Weights of a small GPT-style language model, trained from scratch on English Wikipedia.
Size: MLP 768 SwiGLU, vocabulary 2137, 6.99M parameters.
Architecture: RMSNorm after each block, rotary positions, untied embeddings.
Each number is 128 + 24 x the weight over its row's rms, rounded and kept within 0 to 255. Layers, rows and columns count from 0. The size above them is the row's rms in percent of the matrix's.

# layer 4 MLP down (transposed), 768x192, rms 0.0546, rows 456-466, columns 96-191
size [ 75 105  97  98  51  97  95 101  97  97  94]
[[154 130 162 103 110 165  56 127 109 113 153 126 125 130 110 107 129 137 110 106 155 131 120 137  43 144 109 128 130  96 170 142  94 124 105 152 117 117 163 151 108 130 155 145 105 112 125 158 143 129 131 103 124 129 130 129 126 111  71 129 114 100 146 150 153 100 140 129 155  99 156 125 143 135 122 115 160 125 125 124 114 143 108  80 131 123  91 135 184 118 125  87 166  94 150 120]
 [119 105 148 106 105 123 107 147 124 160 121 196 139 106 142 166 166 118 137 172 109  90 109 188 144 128 113  64 160 117 110 111 135 113 129 134  98 167 126 150 170  95 114 113 124 104 176 168 111 141 119 128 125 113 209 112 132 103  94 137 123 108 152 117 139 137 162 126 125  98 139 112 109 175 153 144  59 127 121 171 126 121 132 103 156 158 120  96 117 106 109 143 131 110 142 136]
 [152 109 120 162 131 125 151 159 190 103 157  97 130 171 126 129 129 124 126 120 122 120  90  67 110 151 121 113 163 140 107 138 125 168  94 173  95 116  97 130 136 154  97 136 173 142 118  87 166 135 114 102 113 147 139 130 145 160 149 127 151  83 119 209 156 126 117 128 122 133  99 133  93 139 107 120 144 151 119 165 119 134 120 127 126 129 106 141 100 116 107 148 146 140 143 119]
 [143 146 137 177 140  68 123  76 157 130 110 110 132 147  85 125 137 156 123 136 126 115 135  95 140 142  88 137 153 111 140 143 139 178 135 106 142 174 150 161 114 130 102 114 100 111 120 108 124 138 161 116 118 108 122 132 111 130 160 129 132 126 169 157 115 130 114 129  83 144 161 126 111 111 106 157 143 160 141 144 151 120 123 134 155 158 159  96 134 139 137 164 117 162 141 113]
 [107 122 117 134 148 138 104 116 120 116 146 155  91 135 182 137 101  82  99 124 148 139 135 141 154 119 137 125 129 129 118  69 122 141 134 149 118  77  87 135 138 119 149  73 114 126 159 108 131 167 141 146 106 133 156 164 115 101 119 150 137 172 138 112 124  98 131  68 130 159 109 110 139 159 162 119 181 152  94 123 139 132  82 113 102 147 125 172 121  85 123 128 122 100 164 138]
 [134 156 142 154 121 103 145 115 152 159 147 147 130 146 126  87 122 126 125 113 143 145 138 120 122  78 124 123 146 131 107 129 138  62 133 162  73 104 143  92 161 127 159 128  96 119 139 112 125  77 107 116  91 166 164  85 137 137 102 138  88 135  87 151 130 172 144 116 139 133 132 115 111 162 136 104 139 127  81 110 107 117 109 125 107 115 119 130 128 151 103 155 163 100 124 144]
 [146 131 148 148 134 172 138  95 121 121 128 168 115 129 113 125 103 176 156  81  91 124 163 112 147 157 135 137 145 171 124 128 160 126 119 147 151 178  95 147 115 131 148 129 137 119 143 115 131  96 106 128 150 105 152 145 127 115 122 150 114 136 155 127 122 132 129 105  65 151 126 119 151  98 101 108 137 157 145 143 117 105 142 100 125 152  93 121 106  70 123 128 113 124 143 155]
 [107 174  94 111 108  99 131 112 103 140 103  85  95 154 169 116 130 175 115 165 136 115 158 146 152 149 127 133 138 116 133 146 126 120  95 145 162 154 109 133 131 120 133 150 108 131 120 143 136 153 159 129 136 119  96 150 114 121 116 109 118 140 155 189 130 133 126  95 143 129 121 141 105 117 123 107 137 143  95 119 107 123 129 134  74  98 164 140 131  75 125 137  78 103 125 117]
 [146 139 113 171 144  71 181  73  95 119 171 119 135 145 154  96 107 135 132 130 124 128 125 119 120 133 198 127 156 162 109 109 148 138 101 146 107 145 148 106 123 104 125 137 135 163 132 138 125 136  94 167 160 124 129 124 131 144 130 121 114 123 100 138  32 159 131 145 133 110 141 101 100 147 112 121 149 148 143 135  91 154  95  98 132 148 123 136 135 119 106 122 135 129 142 120]
 [139 131 136 110 149 140 153 114 150 124 154 155  79 120 159 156 118 114 121 168 123 156 158  79  90 101 154 129 115  76 153  89 116  96  87 135 144 112  98 130 132 129 121 134 115 134 156 156  98 155 122 117 110 123 120 149 105 149 118 113 110  97 119  95 127  92 116 115 130 130 106 107 158 139  97 140 174 118 117 161  98 133 149 148 151 128 142 169 147 162 159 117 125 109 119 158]
 [108 136 154 168 160 143 153 170 110 127 142 117 158 165 163 107 115 156 147 122  77 145  97 110 105 126 167 112 137  84 148 125 120 113 136 183 151 161 147 156  95 149 143 105 119  83 121 153 153 113 121 127  96 132 107 113 156 118  77 135 153 127 118 142 140 138 138 114 141  91 137 114 136 110 141  75 116 132 135 171 139 153 105  99 105 110  71 134 123  95  93 118 149 162 116 121]]
# layer 4 MLP gate, 768x192, rms 0.285, rows 457-467, columns 96-191
size [117  89 106  42  99  96 100 102 110  92 112]
[[161 148 160 131 131 151  80 108 148 127 153 150 124 148 161 166  93 108 132 196  95 135 146 110 111 153 107 112 132 153 171 161 122 107  85 143 157 101 143 169 119 128 101 197  78 147 117 119 138 133  82 142 135 135 167 143 109 144  85 110 148 104 132  62 165 128 147 119 110 122 131 126 128 123 105 110 120 125 116 110 139 103 127 167 164 147 154 124 111  92  91 151 140 169 102 142]
 [113 109 148 108 120 177 104 140 129 119 113 114 116 209 150 135 120  50 141 120 127  97 134 108 121 122 157 129 148 127 123 161 101 117  97 123 138 128 107 115 162 104 104 119 106 141 139 143 157 110 129 135 174 120 118 150 127 121 158 127  93 142 151 125 136 110 133 138 125 146 142 110 109 135  99 146 127 156 106 146  84 119 154 172 131 155 116 148 159 147 107 134 106 168 130 129]
 [124  85 122 156 138 117 122 142 141 103 121  78 119 147 141 100 153 118 140 163 109 132 136 142 142 120 138 113 145 144 186  77 150  94 122 110 100 158 137 143  94 174 136 189 117 135 141 133  74 127 171  97 130 162 153 113 115 140 118 138 136  87 116 122 135 138 115 129 174 104 104 140 128 111 154 108 135 114 107 110 154 163 144 123 120 110 146  80 150 145 142 131 114 119  94  86]
 [108 101 114  62  95 156 151 139 145 129 144 124 108 159 161 146 125 157 107 109 127 154 140 120  98 101 129 122 116 124 153 135 145 132 112 146 137 103 149 140 141 157 155  71 154 147 112 125 133 121 139 165  89 165 158 152 143 112 140 108 157 135 122 129 108 101  78 149 186 119 109 145 145 116  81 138 134 120 113 114  95 111 113 134 159 159 129 151 141 117 115 117 137  98 154 135]
 [113 116 149 153  93 101 111 137 127 122  86  81 111 105 120 169 111 128 162  90 147 157 135 152 127 111 101 161 134 139  96 157 121 116 103 108 151 130 114 111 174 156 118 102  75 118  80 140 113  87 108  82 138 132 108 137 150 148 104 171  93  74 110 137  90 141 143 141 127  94 135 140 111 153 128 152 134 131 142 161 111 130 158 130 142 141 120 112 131 138 135  61 160 156 160 116]
 [ 93 129  94 156 134 102 197 169 114 156 148  99 106 137 158 113 140 132  98 156 119 104 120 145 103 173 120 140  62 152 109 116 149  99 100 124 107 126 160 138  94 131  94  92 122  82 123 122 150 169 119 161  86 139 116 146 129 135 123 129 132  73 137 144 134 133 110 130 153 134  97 132 103  95 127 125 116 130 114 107 107 143 155 103 112 141 124 104 164 143 125 169 121 115 104 126]
 [123 159 138  99 133 103 119 108 138 108 116 169  88 158 110 148 116  79 102 138 125 137 148 160  88 121 143 112 104 120  68 134 118 100 141 154 115 133 132 139 138 125 130 131  94 151 100 116 128 148 104 132 111 120 123 149 149 159 143 148 124 138 152  94  94 112 138 113 114  88  85  82 102 137 142 121 144 161 148 131  79  95 103 127 109 108 183 109 119 118 120 136 132 137 106 115]
 [185 109 121 117 113 134 122  79  90  80 108 141 126 136 146  98 122 143 118 146 128 107 126 115 135 130 115 128 115 142 176  94 133 171 120  66 107 168 121 118 134 114  59 133 126 160 121 143 158 145 101 114 110  84 149 105 137 135 144 162 116 128 172 112 163 133 112 107 127 139 142 104 156 141 114 131 127 129 128 125 146  96 127 157 160 145 128 140 130 115 172 166 135 147 151 159]
 [106 117 153 193 146 119  69 165 150 104  96 133 150  91 130 144 120 140 121 138 163 162 129 184 137 123 126 126 140 109 119 148 114 163 136 132 141 141 115 171 155  48 124 144 152 162 134 140 139  99 132 133 117 146 120  88 158  97 107 162 124  94 141 143 120 155 146 177 104 123  89 125 121 141 119 101 118 124 124 105 174 106 134 156 147 118  98 117 135 156  57 110 152 124 154 145]
 [ 75 131 121  89 170 147 123 133 120 117 128 168 139 202 114 148 147 179  80 132 127 108 175 151 124 133 138 117 159 127 132 114 130 101 152 112 104 136 105 151 111 112 144 113 161 119 124 135 110 134 180 144 130  79 120 109 130  79  75 164 125 108 128 130 110 154 122 157 107 142 140 162 136 115 121 147 148 134  95 122 155 125 115  99 141  83 132 118 101 104 117 151 119 133 103 158]
 [ 95 188  86 134 149 140 120 141 150 122 147 126 139 148 114 131 115 115 134 117 139 134 123 113 119 107 129  84 150 113 109 108 171 188 122 103 103 117 175 133 133 111 132 134 148  93 101 122 171 161 165 112 123 102 129 147 128 114 136 131  99 103 129 108 125 152 138 100 112  98 101 153 136 138 146 147 100 135 131  90 143  96 130 120 164 110 151 110 128 138 112 115 122  95 112 137]]
# layer 4 MLP up, 768x192, rms 0.264, rows 457-467, columns 96-191
size [114  90 103  48 107  99 104 100 108 100 113]
[[134 130 153 159 103 118 123 141 103  86 130 151 135 116 112 111 149  84 128 135 118 120 135  79 144 104 110 108 118 184 155 115 113  88 144 132 130 124 145 175 157  93 102 110 126 161 156 137 130 110  97 102 109 117 139  83 178 119 127 124 120 129 105 105 182 108 117 151 139 150 178 146 168 153 132 133 167 117 181 170 140 103 108 131 127 115  89  84 166  84 136 113 108 159  96 142]
 [ 87 131 154  90 103 172 114 160 146 132 150  91 100 151 170 134 123  81 115 137 128 132 105 115 138 146 144 155 120 122 169 147  95 129 110 124 123 110 150 119 130 129 135 154 101 169 161 127 182 139 148 131 140 132 117 113 121 141 105 133 127 151 124 166 162  92  83 122 144 136 105  94 150  93 119 145 137 133 179 147 116 122 134 102 162 123 107 146 106 144 140 114 132 153 131 102]
 [166 140  94 147 127 120 124 132 137  74 111 134 126  77 127  99 132 108 175  96 137 123 120  97 141 114  69 161 137  95 133 150 115 132 181 114 126 152 111 116 115 120 125 116 108 132 121 161 157 148  98  90 105 143 104 116 153 126 118 126 142 160 153 188 132  80 134  99 145 129 125 152 128 141 146 130 102 143 132 129 119 133  88 130 117 111 144 147 128 122 170 139 173  90 162 151]
 [ 98 119 133 104  91 166 160 123 138 132  99 176 101 143 127 135 129 116 119  81 154 147 146 122 121 159 109 117 107 130 150 123 150 171 141 174 119 119  92 128 171 119 130  87 134 165 121 134 110 135 144 157 124 154 158 164 157 133 129 105 124 148 140 127  89 126 155 130 112 132 103 208 125 169  99  85 180 125  87 124 104 113  80 136 155 145 136 114 166 131 128 148  74 141 163  91]
 [ 92 101 149 162 106  84 147 123 138  89 121 166 111 117 141 138 140 120 103 152 119 166 113 137 151 132  89 103 120  94  78 111 153 123 158 155 151 110 142 124 124 145 126 116 134 122 121 114 110 120 169 106 151 139 115 134  85 119 128 176 107 133 128 154 132 131 106 141 143 133 171 132 130 104 168 117 131 128 145 115 100 133  97  93 176 110 117 133 137 117 121 109 110 133 107 101]
 [112 119 169 160 114 125 126 133 138 111 153 168 160 130 123 128 111 115 143 132 101 134 124 123 109 110 154 115 110 115 124 148 106 172 103 127 118 174 119  85 166 186 125 179 117  90 128 132 140 128 158 132 174 123 150 151 157 135 132 120 149 162 126 132 103 124 136 165  93 120 145 134 129 154  87 137 102 168 119 186 176 113 100 136 155 128 121 133  67 131 149 113 117 161  89 130]
 [133 181  95 159 132  75 128 151 156 130 120 139 135 177 173  98 140 161 114  85 145 101 158 104 167 150 123 127 122 160 145 127 145 123 149 142  99 120 137 152 104 131  94 142  94 147 131 179 143 144 141 114 110 106 142 142 173 147 119  86 153 111 105 161 126 111 119 148 116 148 121 127  96  90 131 148 162 116 109 100 136 122 103 105  87 137 144 143 114 174 135 122 174  77 119  96]
 [112 140 140 141 106 118 126 117 107  96 149 142 106 138 127 151 146 110 142 124 159 145 119 107 100 191 118 156 136 141 125 150 123  96 124  96 181 104 133 112 153 119 143 136  94 115 176 106 138 124 155 148 153 124 113  92 182  93 138 122 130 119 138 155 124  68 111 116 142 187  97 111 123 150 127 125 172 120 131 190 128  97 150 120 117 109 142 119  90 130 114 126 125 112  71 174]
 [138 159 142 108 135 121 160 114 122 156 140 150  76 102  72 111 157 129  87 146 125 144 130 128 117 139 168 141 118  84 122 117 129 147 121 147 121 119  85 138 110 136 134 164  96 121 157 121  98 134  74 128 133 133 164 114 132 125  93 110 131  80 129 110 123  85 130  94 116 136 142 108 181 109 123 148 132 110 146 100  79 116 137 142 151 158 123 116 146 124  62 135  98 127 125  95]
 [ 94 119 110  89 122 126 132 134 124 110 119 156 119 102 110 148 155 179 164  95 152 127 112 121 125 150 130 154 136 148  78  78 116 135 170 146 120 102 140  82 143 127 109 162 117  81 171 136  99 123 125 165 165 162 110 147 148  82 123 179 132  92 171 129 110 141 103 137 123 144 103 158 124 102 136  88 119 119 100  96 154 135 156 147 142 131 130 139 101 124 149 156 171 134 146 134]
 [105 159 154 158  87 124 136 120 182 101 163 126 123 148 162 143 139 114 123 144 123 115 183 105 137 159 120 129 148 125 135  77 125 138 140 117 148 104 143 144 112 103 165  93  95 148  81 147 104 133 136 116 120 122 127 143  89 111 143 164 136 123 134 159  78 151  95 128 146 165 133 111 137 137 116 135 143  84 146 116 124 124 109 118 137 146  95 115 119  99 123 128  96  96 186 135]]